config = dict(
    n_head=12,
    vocab_size=16384,
    norm_eps=1e-05,
    attn_scale=0.193,
    bias='none',
    init_mimetic=0.5,
    decay_shape='pow',
    final_lr_fraction=0.0,
    train_tokens=870000000,
)
Each number is 128 + 24 x the weight over its row's rms, rounded and kept within 0 to 255. Layers, rows and columns count from 0. Numbers have three digits each. The size before them is the row's rms in percent of the matrix's.

# layer 2 MLP down (transposed), 3072x768, rms 0.0345, rows 105-211, columns 256-319
020:151148100116129117143106106102128091076080134092115153134120138115155117133134127126101102114121125102128119147077096152144120093155153154110175158150103151102146120104129152093148130124165129
011:126083103111108101154159130127116131141185135079135119141150100148127116109144154147145118125134151090108148150148141137175156168098129149167114129101104086127080110130157170160117142147154146
121:131127138144084141121135092107124114114119163120136133140174126126139107116113151140118126139107091180099111151124149111133141147126130115136128172167111095132153082123143151133118128081153172
011:115099113117130119119116120129121102144099112150107135100124093087117099122140096148138097078104144101142173119190088158132109105120129128103116109155120128128105109194099134122149110158140123
014:167096124131147137142113137116134151122110125155164104106144124077129101177184135136167120114112125135082127144146115146125141144127130132107107110094135105159129116103132160082069112147090125
114:132169169115121099091156159110117108120153111074092103146080102131111110149121140090135140101143123132114133084095158116145166173135102145132127152125064147145111118100131122165179127138148116
014:146097148142086129125145147144134125118115125157138105121121125110141115149164150151142087060120121192109113096166112093149179113138099101107115103170148165141110159141130186131074128139125165
119:172160097169138086171134142119130114121130091145169155134118156110110147155171097095143087128171099139143083101143165113156087113078153134152110141114122119139127145125087179112156117152163126
112:075128116116111116080142169113116113170106134115105161153149081116142135112129094120105148132160110097138138095135134133108120108141130116101151112141116114128137124184161128158119173154146156
119:107131137157094141133145113139144133162169103137089122108117145156134149130140134132081122075122133093101118097179114152122136083110122148148137124147118097126121109115131149123107109116150145
113:164123107109142149121132127088131166104121133150116084096134145087140164118105111156165136115140149130120106133145146120119085117123143118114127183124129135137137133146076177127141121180140110
024:088128098140135093103152123131179127146098103169118143094114144169123185131110157100151137152125153136117121106132113133150100111078117157115127192118107156091095142184146137108110091157089088
117:129134159159114146153127140091136076089111148146120184129143139092125189128120137134175135130128117115166057089135140153100119115130130112167135146128112138109132089147116155190118149130114155
112:117177143073142142113125128109141167091136112118095147080139099122160118149158131151117130106124131156127107144109108146135105071132117124131173152126097148171105119146095137146135093146160113
103:120116132148141112142107117108093144098098111135155126135133171145141117139168131116151171147063130127117141119130132185124110109122136120077157136174133127135106122089104146136147143131135126
119:129152111132142154095091129119117146083123117120114119141133098096144117150150162106120178121107127147101140081170103157133119145101156185141142131144134147129101097148122144139095114128108126
120:133153102075135118136129152161131107117121113105109094105149146144139124129068137109122160107149106142077128121101119139151146138115128101160131124102155169100141142153092127169131130115080130
124:155147142091127123119127121085133132141150166103123109133098134175141131112131107124135100110078163112127196108136086094113103169166099114132132176103131138099083134081162123107096092121160110
118:130104145102160121159157107147079140150141148120080140125082129164133112147133143138113155157135107175084121102094151112111094111069132120143188121115148131113111120091163124151171155153140112
027:109125139144092106097131143133138108150120113146168124085137116150142132154121125135178086138121155099120097119097131123124122098124144137109127094092092146158159160164124126104139114155125112
117:158145120126134155125143157131161136112138106134131125155134108110093130109148147099188143156089115138171127131109122152099107119106154146114115122127122099108136116110166151130093101125118148
021:184081104102125109165128107117182122144093113093131122129125126088122142170157133155142131121129114144127122130101055120086145118120101152116108107081160149146127113147162168079110161119124128
116:078126149147138118088124137122117125134142106116140147148139106118154138066115123139121136156113168129089093111093124132104117111129093156182146131132115169123124137090131173088145111145108055
117:105114149161100098115096121105177139122112135155126139156134107133064128111159147132138149129170117099129105087090128129100164118112104089104122122103144121085150107122168097123123123140108111
114:079154128159093138131114123115154083138127134100121114110106154159091141115084115106160080126136119087116112143145159135112134128135165130131124113132135129128129131156138129116124111127163116
123:120084138132099120122107082127120130165159125187148129156117151120096125130124119107097125110137169129129140150135126099157123146138128127100120116142149108182135101107124129154129135148136127
114:111101159083122154147115146088076123118158123119187103064076156177125157131133128104129155053146125091108124127114119158169142142147151123149090149142118138125100094133138120175137108147124178
113:120164160102132173131117128152098092155145110131116131147126158128146111148149123143119139116162172125149109148107107143142132097174124098125104140170110130123128154135158165123075098113121114
113:119114145096117129150149147128127125155122120142130152149160138133118102151095093135166131155151082154153168149124141137147124141147129107121133117141117118099080119097139139100102163123114040
112:150129147133101109087132151152134103105153110087142128097143117164143127137101070140120124096149144186125116120107132084135110099096144138140072133153092137178133123137095117139142103172120123
115:168149121159125116082156115145112155116131115146118131117123114104133126148146126112101163103112108090166102100096126113148121119163123147152139153142111156146070147140102148154125100115138140
117:108178134149166116098148185093064154124124111178162156153136133109149105123153094097126145125119135129098119115118163130144101147144121075146125145133110094092124142095129133130185135102115188
118:137129109126113099143112156133152117168170140123127112182100166138136139151130087119124123109158142119130085193135133128117093102109123156124111101103162094148121143103115166152106115125128133
118:122142130150154137101153095169138106116122159130126129113091078114084121130130112145135120134142122115149108155119078118113113099109128133126154139104104151095098128152178094133148142090103117
110:095148167127110133105115114135128138101166127149133146149157112160108123117139101122107156090116136149107127141150105118134166143106051148118116134125132156109139116145097123122107097100153145
017:147091114118134112100088157113122120136092111163142131128157151127138108136094123137117135148165128109098111111110125108124147097114140152106114109092103102151140099114132151124112109143075114
115:107141083129140104101147147126143115058164149139148151100119171147174150105126118156093092141144117150144142111145143148140141107198141100139130110126108107119114125141108133130127159147134175
117:113127176158110129188131113111163102149047139127107110131141118161163095142139131128120125120131126165073150126127113160098097166172118136125129122118090144132131098140109131145132155108122164
111:096139162156116127135126147125104125114138116123187162122096134105116114116086142135077141164133129118136141107108101102142126129173137154115137114147172163111133107137095105131133123168137098
120:056139088137110145123145115122133138134083109124144139176181126158126114138152132116159122123119131087127101097128095095089066128117129105118165115145118092071156124139097139112136146134137103
119:112135119149144118108131062118116090136073099113139138106143122102139152132117142096170089071129156131080134119124068104120120112151157099159103136110086147144117156136110127133129101116096121
109:088139119134139146104103134143138101136128182098151107108149071100137082107066126152115083125142135161144132108162136101099138117143140099134120162148116109144139131081100112120139147156142146
121:136154157119154159142116107106108119176085149090131161145129124091144059166147122142118142171107135133111111122149089134146122139107141127121157149139140134157119151115142119144134152140138131
114:141106179127117132149144128084116117167137116155086110074112138155108116154145123191118100130136150158148159116162103133104129108167121108122123127120121158108131150108104094126117149106080112
123:111145111117129123112147180108160109092136105113120139141158147136175118108126110080126109146139124165079144140095152191154042142100154141092102131086130090146098135109153134145151125131142154
015:110060110112108113121143142162136092165098136099111142156143146133139127125153086159124145110086137127170139126113127131126139126095178112101141152136094122117173106142128144137137167143152081
112:121130156122128170124140094157153130074070155122130125120100117102155072101140133125145139132140125132073171087107116139124170090103122105121103142131117123130122129125144121085123106114103121
117:131173115128143108139138133173134106091117120134106111121137119185077117138171166171124144134123140139066143132136164127101102074091180134131111115107122126138171141109139120130158105076134117
115:134104140135115077133088150160122107122128093117161153127171123121147124091101112131137123107177111153062114143149123118096137105109125110128147133113138157153109150116128122111125095115144146
116:104166160153100126135149124129142149122159120109095109152105148104116126115117128079127093126145143147097158113141121178131149102159128148119130097129152150143099147130147166133121155122088174
016:101102129154126122115104139138112141146134132141166139143134121107172161149144118141100114144133105152139146128080110092125142150159110150123139107121156091095151109107113154068128091137134112
120:146119162100089112164137128150134109157116122134067112161128162120117122098110096122151133112115082132136089071138069128153132149143129154132090109122134122128144137140154119107147123072143102
117:106129116131141108095124121153150096138099123163125146143134133115131161123135123095151146119151109078121103128118159108121158089165085147136127149111093212138138145169101114102081139130133125
016:127137158143084125097149114142128135115128125081135136102160124108114122134107131141137115134119145162162167142105085100105161118127111122132125095122118111140131146184114167087109133171127080
120:128126105147094153146115072163097120116105185137119123140153129131134131146120101122112109129117131158104151116147139112146133091089122180091168177135069104102158124077107130113150132117110108
015:096104151130126111117114158168143117138082110166124145142177142139196121155106103120133082109152123120121187090134115100113170128144138122171105115096137128139137128109157142130094131152110094
115:127157141121096137100131105146109173116113099127105086107142147105137197132103115150096144129187108108099102109132142179117120125153202123146154107136122152118169151165162143098172112094148166
110:132137067177143115105159081081121128085110117103138109136097169173087121137154107106147076095109152121114137112164091131144146131141125116127137112165138157131148104126112121160156130084127161
111:145128125081101144095124161131114146127118089102113130096136134122093104137139110118128165155179104111149105121113156175142099125125130133098141130093134130119127144108150116109101149119127103
117:141132150158129080118124146179149071114131122145137105120109130123096129133094105114135135087079144143104139087132126119111109114116094160141138134140110124160153148141142123113116104162112112
109:115106100154096173096143115121105150154149139112113127166118094138112108106147112102161101096128110175107113146113137096096138147135142116149177121112156105119127120111109103085115137162142093
102:146103127163121127108134115109131133115147136125097127116128131189104137146135120145131114107112169113109070149159130184111163123082063163121089120146130085099119144152129185141164171171087150
115:162164132128185141103147106114077144141146128112117102122125074097136136107058143119114106126128155115148087098120116106121106124126127129132129121127117105127129137116099104068142137120181149
112:102115127120135135121166107144130149130139143164069163153139129159112130106086130150149124127108145110144121150129090107078103148180133132136133165098091106151103099115185102177089136126119132
033:098116118137125122107165169131138157126107135113170158138147144161122119129132120167146148115104143145178142098111108122106145109156090108129120115121088085107158126139118148070123140144127115
114:107115151147119141087106106111127127164177117124128130084129140167096138145098153146127167116116100148167124096127097142150114146099133080084102105166123167112074113129155078079097115130104150
016:168123141124084100077130134138136138153137110132155144093120127122155132174097069125132112132145149153104125070094132124127116090108127126102106155131105121147112142139152157057163160121139112
114:092143126118124162165143118095113097132094120159125145126084122103112131124096118092161141109121119122080132091120124114142147135140109092151102155128113092155130196131125122154146132094140143
124:146118086119146157139162127120127153131165134161103112119124127159085139113155121094121130164133150157121141075141153166150128099143106087101176106129099144057106154093058127154135129127125101
117:120139135142179162168153087109127147190108144142077168157136108102097107101144137119146159133157116117159121110129115129144195097138128104102123113138110143131107089126164119117116106138147136
114:134161100156141143136106118149144136126154106123127122131143136143095086181160110159133129141187129133114120109159158101152142175126133114098153135142106189084139141142169133088083101089146111
110:091127130134140124100125156167116150144125089117110125121145106087192179130137108114165081140195114116127132147119191129151116116121176129159122131136103133092145124156136104103121142140190120
112:122152148080097152119136106107110131070125178118167177159156102140141099121142119119156168178151126143156137117075113116117137102143145144128123151100128115133181126135110108084093109128123112
111:123155122135138121100116126136096132138131149126149129100143112119115161138104160114119134103106149126155081145122191158144156110148103125151139144123119159165159196157163118153112155150122171
120:122083128082177160120114131144120132115177158130072137134114124104126130122137138144133142139140111127080162117129115146111146109120161105116150102131175149099175119113048124175102159185104117
116:123110129123159132137183127085149129122161154092132118154149137117132127168107077151130151154141130151115129154115137117127122116123157149149171152108117123139135080148132156168106098126149132
112:125156150163137141119092093065134115168107115114132152134096145162145127122117152128100126102092143170135107100212146152142145150159129159098141154145117165142118183141181122136142129112184156
112:151134134140099103114122144126136057127130082088138115118138137126107117134104104084094132141160119112152157120131150142116110129075152106121132183171125102115120133101124104122150101122152152
115:130155153168118144133128121162137119114126109110090140147124112127112119155099164142136123105141151155141145135122106150121113150075112142121178150126112092119144106090093121194139107150125088
028:135091086169105148107147125146139137116072081146150123131164129136159128153105138125130091112167133130155117120132126088154151108140100114111117139103096100118108144092127158078154086078122116
120:108109146088168097137144128111082166149143123133126122142161138144122132112121110114129110131105114107137142153145140125094163136136100111146142132114128126157114097111108131139107092096144149
018:111112129115147122119139134134159100150101099180156129152139123158146135128089121119097109110133183092147148149114136134124135137071119132144117144141111094134129127102116095131084153152117105
015:104135150113116097085118115121100111130146160136114126129134172155140156159111138109136141147161128133139151121091115170125138093087139151123160129149145144108135128128122129088131122149134101
125:087115107092100163076100154094123153144134108134101098115113107085131117106130133132090111156147120061100110138143143110083154139138147186195080118143142099106117134161105126108119115138099151
119:078146129109125171114136100117096111190147115132117126109100101097119155119137164131118148121137149106132089155121136076092141143118083107122161153107159108126113129142116094143118130121117159
120:109153123130103102156155109156111110139109136136105134139132067126171154123098089118123107141147108112121121129107162116144107156104118094128107126086131131083172127151114148161110129090125129
120:132097132156123137087142140098137129139141141134112121158132143142111117104113095111096112156107116127126140144088120135127165103094124144118105152124078121112166148145127116125149110124132165
024:127112110142095125113129093114096120159111134125165128082157120128085128118056115159150095060146146126135140149142062118109133106131087141133136156155085124138080162180124155100093122136099135
115:124117142098085094125141157179164058142142107148096113082133108125104147113159142110162153113127148122151121133122103098126083136093127164194091127140111095129155129146124127101166124143088130
014:117158139140102128132148105095138095120157141121123138103164128100124139117151110147143131101137145143099117148122108121096172085131118127119146127139107128118132182157171132093118165113129086
109:137123126108114182116173125106140124179131152151136105185044124121118163134079183143126140123132166085133159142121149087132107138118148168140131102160120120141133114160112146111117142114097116
112:077119157111132118111151104130125135111118110139111112112107100132117128140135143134113150159123124090202056137133164137125125112169150139118127062178098110090165125165144104125125155150150148
118:132135112129109128157099136145166148114144144130137121111103090171158132112142100103127071100105141124121135146128180122133135112117150130171148151118131101116136144100096119154144134126122147
017:112097126157141093104132157106121112119103075125171129109146143123168140151111079140132116155145131127144150123082134100132126119132113122131098151107134112133091102125135207109145144180147119
120:098175137143112152128101140125096134129158175102096103134122143121100119141100157094107123154075079132106129154130085126156153112103152150137095111157166123099115086117104132117143132114117142
117:141112099109127119171090116122128132146149085118102121101115066070128188085113129103149125166137135129134146133066104125141131131138145104108129123129127151136147105101127104113149048149103148
125:156131155124137120102126110059154115105101128136099157120121115136133123098127134144095122112097117132109072133161112135101112118160150088080157132132130088116144104135145083140099100097129115
013:138124067134104128089124140134107150144101138150131144135168172142114119149111121147139086092145142144131108157134124099129129133090095160091106121105105116099130102127103182112096141143129139
120:161102124122141159096088160085122111102145104091154098088104159136096144116124148108115118122111153095146135119140160137146123121114151132108188124156106118124103096180162104132213138147126119
113:119094149121148108159113087164104119129102145090130153134136107130085108108086177136090108107104148110106140140156133110158107143161152102055121134100145142123141118128112134099136058107090170
109:110179120102117149148105112133121119085128177130114114139147106088187126104104105178095164102141104095127081109139149118079124165154114144093064125124132113132089134127122143101078154160113131
115:161102145135083123159110157175124119122128124171152121121136110157131120117078115147126115138142141122166148157104127112124112125143122160136113141090108183149145120073144134124105135083110089
109:164128127120158109189133135084128156125126165119144102169127112100133156180134144120128129146085135126141079103129093138101125153110121115125127141135114133131150137145101150158093152177046094
115:162103167121116085131109124175127137107092133134138163102133141125153128151118186123125070163145153141085140132189140134115151123121108149109129132139149123077130193113185094124179153100141159
114:089149158108118068087100114094099139125133144099144140101094129118122109122161103188085131115129108167133079119155164132175147088150131134114175109130129130120119162180084104123163122126141122
109:110149118136139138150149174129094144104109118110178135183145162117089117117095072137167112142120125106165162120141109120102120151127137104103128137140111118121121146117138162104117142182107114
113:125123121110101103116151145148114137133156106161157135076126096154115139157150147140106101117102114130143140146130135163158139160176134131118117170136164108093124130145077146120143134159122137
# layer 2 MLP up, 3072x768, rms 0.0373, rows 106-212, columns 256-319
020:148121132164138131113171167168103142109136120138134083083111127141109110130118136116159143067122149135136154114116091141138134135105115125135146110134136113120116126125140112179113141117113137
124:175101135101127120153130118114137174099131079134088147098138109127150119114153188113147149156119063118123099128150117105141164139114145130128128113147093141101141121152183130147156133141135128
023:154124145164119138169139108139134114109071170096080093120111117144097079107121151093089168120153113131157162119139136195124139144159172089124138115140174116140119081107137167145137131096144117
022:147122120113144182122141189104122143107138138127124120096138109153136112122132162134119124152156102115070170119095113124122155127194114129132182125128110118122176129160159135155101139121136125
106:130111135172106169131112131154125117114146117091150058066111126143118142062158141109152132134128116139099145124097111105090104117143145130127113128137122187141114153128154129146118078127113125
022:165119065113150124146123136117117172118125165124103120109116131146151124094105129096139143156113138133141159148147142122124145106170128098140107145125108141129140112125156078187113114139145096
119:145124116150111140158132140136162131124152151084142119113152123129103119099170136109140119107114139107175156156144059121149135143165101107073099117167146130113118125126105126136116149138102113
109:125138092157109113193135118157124143110114133123103135135121152139153111124178194086114122101111114143104171135123128111173136088151145087112147127132139119080109149118171124163136144099098136
123:136135135104132173118134076136105059114120129104132139157110168156159111094128142147135119104140145129153186115113107085113156163151116071118164112110170080136121070137155135124115119115175136
112:157098131129132169159156154129130098139118142110138082153118137125141133139090130125154119114135154106100136108107129077089141180124141128159149109130173137098167138124155130110108107128097140
027:144118140127168134129111121145122134128145097166138122110144149127123145114139154130149125140133154077123171135143125151126141147152126116127139117117115168137124114117136163175126144151129148
120:115119135160106147146092150122169144134159155155131126149098133126157111103105121105128120140098165120123161121160113141144120130134133104131133122109174126174166049148153110165084126180154126
108:144134107171169148150149118151131103114128125065117144131117133138095118121177134174125085114113088092142126138136108133118133129138106095135144126109127108089139137130147127136162107125156123
102:129164155126153142144105112124121129093124129139113141153076166135128135116107107101140158098129137147129172155124106079112124148149128090188127127177167132157148099132135129136176161085147115
120:078143124132166155128118109110184118131123089133152137143110166122121126112122109126167127160170079140115157123154119111126191157152141117100113124160102134112122139119131122141150138098139110
123:115141120129143189146116090126124112101153129096144093095133147114144131101146095169144122124158123144083108134105148111101117166134110088151112114114130137168159133105137147166106138159091146
131:109132093114139088115133122144103144149154138078135100084120154141116129103167100153119139152114148096160127144117153101108114144117096057136150143123141156155159133137102147140133153111114126
118:109122106139118137108112164089130083154093141100135103154142103112135136095114123133145094124131104098100117141141118067140099157154125085138100163124135135160164081121143163119081123145092132
032:142113143144139169107127148134126135087129138136140106114104121121108097084131172128140140168129106111115150152140100134118136115163130086108140134135094137149152123103142122145126123146132104
121:146163136156144120116094154170152088125159131089086135110085158150123130095133126144076109121103103157123136093112050133121121116120147107163146104144154126173096079139117126125149132124136142
028:111131127153149155129151146140121138132156110115158127139117167102179095086108181122123094123120124126113178131117122148110133118174102137102136107159146140156117118130102103200106115114136114
115:105107134085119102144136120128129106095149130104140121120100107071119095110162125134096114126117129136155177110087100114129105140148141115102178138123178150129116158133116101140131124117142107
121:163105113108128129185152169145154099129127082120144106126143074102131094148100139115092082137133100134125136095143171128110120145160150132116159173122165118115094112087175083156122116120129149
111:106088142107144118134117140162131106146177128131111110081096160162127118127136115126126105182124093112109132127118142160102118120116134058113154136141153139163161088119149116144151129135107144
126:130139146129132124143117155191132120081132130098175105097111109142127078114166113141121174127119112111149159112101061105108128151137089118095116106119137150134148092158129156096130116139090126
103:106084164080126186137100104116159155141146090152101134121125160111108098108118137088097133156129129064135136128096093105140160102139122134184134145132135099138106152082115115195103179112171133
111:133148128109175174116131155164112113167168119147101141096090162083110132116139125169119125135110112080142137094093159092161116167147118037150144162131160142117149061118113125109112124126090080
108:142124139144137127147105166158165149100140158129095093148100138143117154115131147094163149126113142137129163126154117133109108190148117140132130097103149166154138137142138126139130136151154161
104:141132087118114151135141110140147137165175145091109149120122138138109122136139142100166110137089118132153168129133097130116134098147187101114108121162122147131169146158167140136089131150125102
120:096082139125159183128123134153128145156135121142128136154126137150121143130146112113107112165115107122119149111104117112105139133154123092098121115166143116137160112132157098150101140115156101
119:161134139128094178108128136124150148114086112114187077127128099127119097131146149133088109089147135163101127145162169067138124139161161138158116092126142137121102120134102098144106122084087122
117:180128113135141160135074167163106136123170135142121117107126121117100094132201145130139147142114118097122150139128134159146134203174152085109115086136139138131141101101157136178084113151104108
121:109107079110165120158144093106120144150141127135113152119132156177134105137133146088139137144082125115121128136115134119160122127132109110094105117142136096121140149124131112182122164054104141
101:117135122134125072189125183144105146095119110146122097118107121083130094119081143134084094122136107127148153123137157148145112131181131116152107119118133161115155114110125159220148107096169117
025:106102156157146175114135171112123130134142144115135148089130160155129125115107165160141110133110101139105161119105148092088150160160144106127197117135115128180141149121134120150132121124102080
114:097151127135146145117127101146117108141078121139138091124129098100090109117124166133111135083104154118188115111136121132167152141198110115139127103079211126114130107140122124114131087161138113
120:117125088166137111148106139126113144143174120168129117122126100125178154118167148115112155168137114113093171140103168163093102134124139109103118135143128181188114097115087054142085138130115141
110:132089076116129101119109120195093158114122145125112158137092117162145134094151101127147154090097129128112161104149129144106148161156142124161136159145136126123113107134172154156116123095110147
125:133134106143131092138138138091134141085157174159099106121105145119115103065118091133185146138115140118094156165138105117135124148137125119108177138136116154119151158132174158120126139149119134
121:192158149134104135086122136131155137120162098129161120161159095131129060134170140130130136177139093088113126145140119146159061157126148086097162149182179159171142097138146135166091136161112109
112:121147094112117119100117129135109107150090145150123127120109185140120128074145130142107087118103099113144148157124137101131133148122132114175122101128108106170171115142149162117132136146124119
136:129157092143146119115111146127135174145172148167174054102121150127149140125137117111150139169127143122089127084151108124164143077147122131097137099142120200107136140121117109132162107129144138
110:113136112131139121122143095170143145154123090121114085096120152102130096141168172142144164129136157111143127137142096131134163118171086147125121128129157135124116128111110107118166158141108104
123:127130163118098147084148139167128167117182137141109113119138119155178086146186151102111178123126112115140120137110125138142126138138129103138136136146176157156157136102121083210136111103110146
023:164080104131133134130138110132087138122105127118147077085151137107173107172141142066140111120102104103143143139127141094149135133129132104157099154122118153142136097156140143166107137086174140
115:133164146138119153141130092120118159126132092102089136115097132109139115139177127104083110125116134132172117122125110091160158114158174088111125090100167116163154116140121106149100101101122112
114:143150100106113096112106120165115121119161128086172130109119094111085115101172153160110146163122116152123169132175157166136097155147133112157139188106171143098101083081103061164100124134092108
110:121106172142105153114094100158111133083150140110161142136127131081137112093128161157143119119132132144161137104096123099150165116182143091116098120157139117106117164175126137124136097118152124
116:127153127144125122157128153166132119123156149150140133089114136114122118113189121147096129100141109132086170156126125106121093211140139086147119150092137145169088135103086155187105124109154086
024:148108095146138155161114124147121162116148127120131111095131162130133082095118142117166108143107109137085166111115167147133124139167071086154147138146117101124146107127148126155092111107094114
130:115141144115116095125121163112144109138147130100148140144135181072109135112139139129159109177132145130108125134135153121132102113158119079110122125098164125173103087110094124128124137140150153
115:114151132129135125158157149145148115087078150123145110144118170087110108138169134119165103140125115098145119163135127089103162155144114118137091100121149116081174117084155151110140142125117128
024:084113126137124130098143115134124109129168138138136085135125176114126117094128132100138141103135091147065155100150096115153088151143183086116174158135118111155154127109116105133167136157145125
121:137111100140137115099153125153169128161137120136121075079111120117172096152117147082153099173104142133182163089113120126152121147185104113115173150093182172116162128152084106156158158105116147
022:113144145146148145144118106114132146172113106076105116139121117131136126165142140111112133133133109122121163149116148102125113133144091102101141125125161136138122112149141134143121136149137110
117:136159129101123132165121132120126130145136166150140130147097099148129113104135110118108110119101079140103164085171129142148101145121127092099124146127131106171101109081161155134092121123146117
102:160112124149155096146143146107106117139153127116092109113135149164158097128119157134149089102127111099194119119113106105103119129120117120099148145135126140172178129157147157135151095136082117
109:133133108138147109130135169157116174131142132135126069138119109159073146132137191113105170108088127108152126138125109138123162140142092134119177136103103127138085094120101136122104157183178129
116:146082131125168166115130133122121109167141118148123147187102115124106136124131148097119119143074132096091122080112131091193145201181133051131133122154129108110119122153184139114109146133126134
106:106128106117129199144116124159178145160121097126135106174104086152111132137128151104102118152118131133133134118093108139127161102130179131119146103154130171129137118138105097162094174167148124
094:124099100169135140181155123109110121129146117116121126160140091121166122103126146106187082110062146119095108133158125105130147133116128092157157090133121115161136121129181155132154128103099134
120:119119143119121146102113142112131102139159115099115115115111147160125117105140169129122146125137085121101145106132130079122112137157147132126132126146120144128165107114123121130159162114135153
113:138123149148201107169142118092128100137098138157116114125100135163116128140177134170147124169151109132112107148151130117164159121109108096110137115181107108122139149094095133115128119133108135
034:137125133111127150117089138145122175102145125143133108132120124121131099125142162128100144135115120109091126086109101114076144116162133099136158098133129108154117103116137084159120137108113136
109:119117146098209144097118150111137135100132083137122133118117119062095130134142137092116135113111116116165186173111093130133178150191133080148160139152150141118103107091149122173122096139101120
025:106146093159139125138098128139139172142158137123161115147121127126128114110141146103114086160128096132126129172116122122120118198150139134118153129098135147125128096088123117152098148075132138
104:112153107108137153147150138154117127119127130104148107130109146126106132156143111108119113189115097098125164126123160115111146125164120106100117139135099170136092139051116157159145185079152122
126:124144152128099091130123155101116130110120113124087123152143096135119102119144150125124165181128131126183127165114092156149132104148136126139138099148126105129183097128101103140146182154108108
118:124068113123181135184117131144151132152096121122121147179140116129115097123087152119158110149114148144169179128119148109082135138163148124096128099146155114116098117132147119133125125102125130
115:117138141113113150152161116147167158106149164115142144094130160122083145147149143134158145131111158146099124130123101074128146130128139122124152134090161127120137088140079132153158160115140126
105:127153126126100117147131135164129150125102151146097128095102134122161116132116146105079126111094141104134157129129105120123116121150175082135158145102162125110161102105147132155129102158131123
115:151112162099106077148128111123129103123136164109191109085096152124118109132117129141091151131124093146116117155072076125146134141152167087141143133108118122136159063122140151128127104128092105
102:147116164144174135100136101131134126112108133152122135145135090109133115121135144113135147120116147079176146052113149126113143136157136112153156135158125169159129140131131145156102121129120126
122:109142085130148156161143128121170130108114120126114142186120175128076125097115128113129136094128142167167145156132080130133184118183119117121125073144103128141122123145139147095128143152120140
113:115173115099109130178121123146167133132101113145114131103120131111167085069125123104115138138095074140130147157119079117154106099139144134101124117129163156141088128146112103170128114089130171
104:162148110099125110149125126136176160158133106152138143118130167141110125083093226128116090121104146148130121102155149092125149127133128120123139157128162139159108124126131174160118110149150148
106:123115170124121198149103095099158139149141138105116112152184146129115137077119127152186124119133125106150125088102116105121121128126180111150113108179155108110121117162120145151101095099129132
122:073102104131153114122100120125176151100148176144110144160071165144127156139129157113090138161103117122144183104121089123137155120127120134141119146113116134134179095152144109136110140110122158
032:135113072128164149115152157115108086138164121134158095103122169113144118134181144143127133188118132133097159117116124129112131128146126083130159128147090159120112121103172137201112161105105082
123:070126161116111162131122100134180182116141157094153152122135099105112142119161189094139129108095109108121123120151103168123151104140095114130120113123152142116125138138094102191093122127162095
026:119112123129144139135188146137129159090121116113100111146111167143171113122156154117112159164081122164134207128126129133137152162175097096103145127108131162170136097119103112148090181135139130
023:137124095122142119149123157129111164144097128126093102084126131122134118085103166080155087145112108133136197150146126091123134134163129108124123127140128115143167119146137115149107147149147092
132:133132110138086156137103134126133127132125098100132133121132138123176131154149162178119122102171125105109118093138140101144130151160187099126092104090165132114138119132129123127116116095114138
119:113135150127136153113148106092111115091132128133160114177138136105162120135129151087163130170058135134148101150126139120129148155135116126105136070145128107095137145166143123132135151170173127
127:104069081125134115120110152116152125115154095075165080101162117142132104110148185124094151176131126171186163155123136141098126118170144113106156138149157138160147092102144068187091085125093078
118:103139127097165114099120142145134141149140099134124139136134134106130118117135126149110128127141118125124133119103136042136115124127155116177095139127131116093149104127112106143131106097178150
029:125144088122128159132105127097133148123140128130104107128154130109146151129155161106125121112100124152130160124130134152122127157171113085118147116142175149126154129152157110187139156152124121
115:157145146165143117171129135106145109113160144140120110117093162124106135117135119094152145160131140157102133130133114177144111102148150067145154143116152160107133066134109121152096122141103162
022:162095079152132113145111119140144132137126152139106113162121115092121145121126124116142111137133136140113158105118091131133157170163101089159097109116147153108132081115147156158122157131128123
108:111171092132141124099148130189096144150136139130153152079106157074149109112159097138123151152104115124078130141164152120123101138142139094139141164128148146181136098104099117141157116123135149
104:139138083134129103157142125177117127076147095153112133086089125071164066127128125087099139155107161150140131085142142153138122120158127117115131105116208163122122140092144116146115141155137140
119:124133116153175146128125094115161133179137112161103131100126117141154101119076137120107102113128166088102203106131100121117145116177130119156158139166147095122170137140102103101159148116116135
023:151136134083162130136138156128126112089100156078165125110121115119157119143136154112168147118134087105186153143130134128155113103167158111134160141154137142136118116093110120154133117116123128
124:129149135121128110108107129134148134141125137079158111158122101133125125090146166151159117164140114145156138097132126105149120106153180132104124128147101101140132118101127117185130118163158117
116:111156092147099150162101121144179116136171116130113139112126147144113107087120149099138082102102104116092183094119129087144076130150129084136160156132133169130114126127107097127119149081158143
134:158156106115147137079150115163147143143122171139108114090126157144156101130112162127135152098088179129127136131117163118123119173181176106137143143117159100169123064122140108167120099148101110
022:158133102151103195130125137156121130078131120130135114117121114150108140096144157101126080139107136113114155144086135117155136152145166139147110152123113139144109087093184124136094124092154132
126:148142100152144107148141153094114121160104096123148163153148137087136137105143118150107132154108165078116128171125149123142179103133129104137187126162132088167129097098110118146102086118133149
109:109141122112134109129099110170151152106131148122131090084131126129126102112152131135107141136128128111121143137161096137154099124148125140134116103126113095133129129103085105129148147064134140
107:163142128127163212127128163141123108151127115108143111166155137176151108128118134119126109138141131132127156126129112099102151145161114124116222133169169135166109079081116128176069083193167134
112:136141116131133098110127178111124115112089159098128161187093170110150118108133103145146117145107084112107137140117152112140092146148119092136121153134117136139144105095111131113118150119128136
106:083159097112147162111143114175097128141136083136133131121104160115152101050120140136106160126123089148155158163131131110146136143148142115104154137139164117142115114147128165157156065106156126
114:153091117140103115106131134134134136103129159099141147123136141077110083110148131130179124096145147123169113136092125121142144182164122069145104119117136106130164111160121119104134105121120129
121:122105113130192134089103155097153097083147131120129143106088168092161136055139100128117146116117106098147129167083118089106123155186139112123131156145145111087146066147181141114145165149122127
108:123150100137125124122130133115151160168150127129134115080141144148188140142142153112144123135122111112080129151143159132128105113129134102127125198139132116165154133090138093154109158078094165
113:136116142140178145149147122161133143115167139126176106134152149118184158145126152114178120128075144159120135110110166139092140142144147111132134147128128175162123110135141151134105148134109126
125:111108134131119141143130129110095105110074137087114115145129119122114124118162133142127178131122117081094112140139124135123129153151158125145154131106127164117129116132160109135104120047099105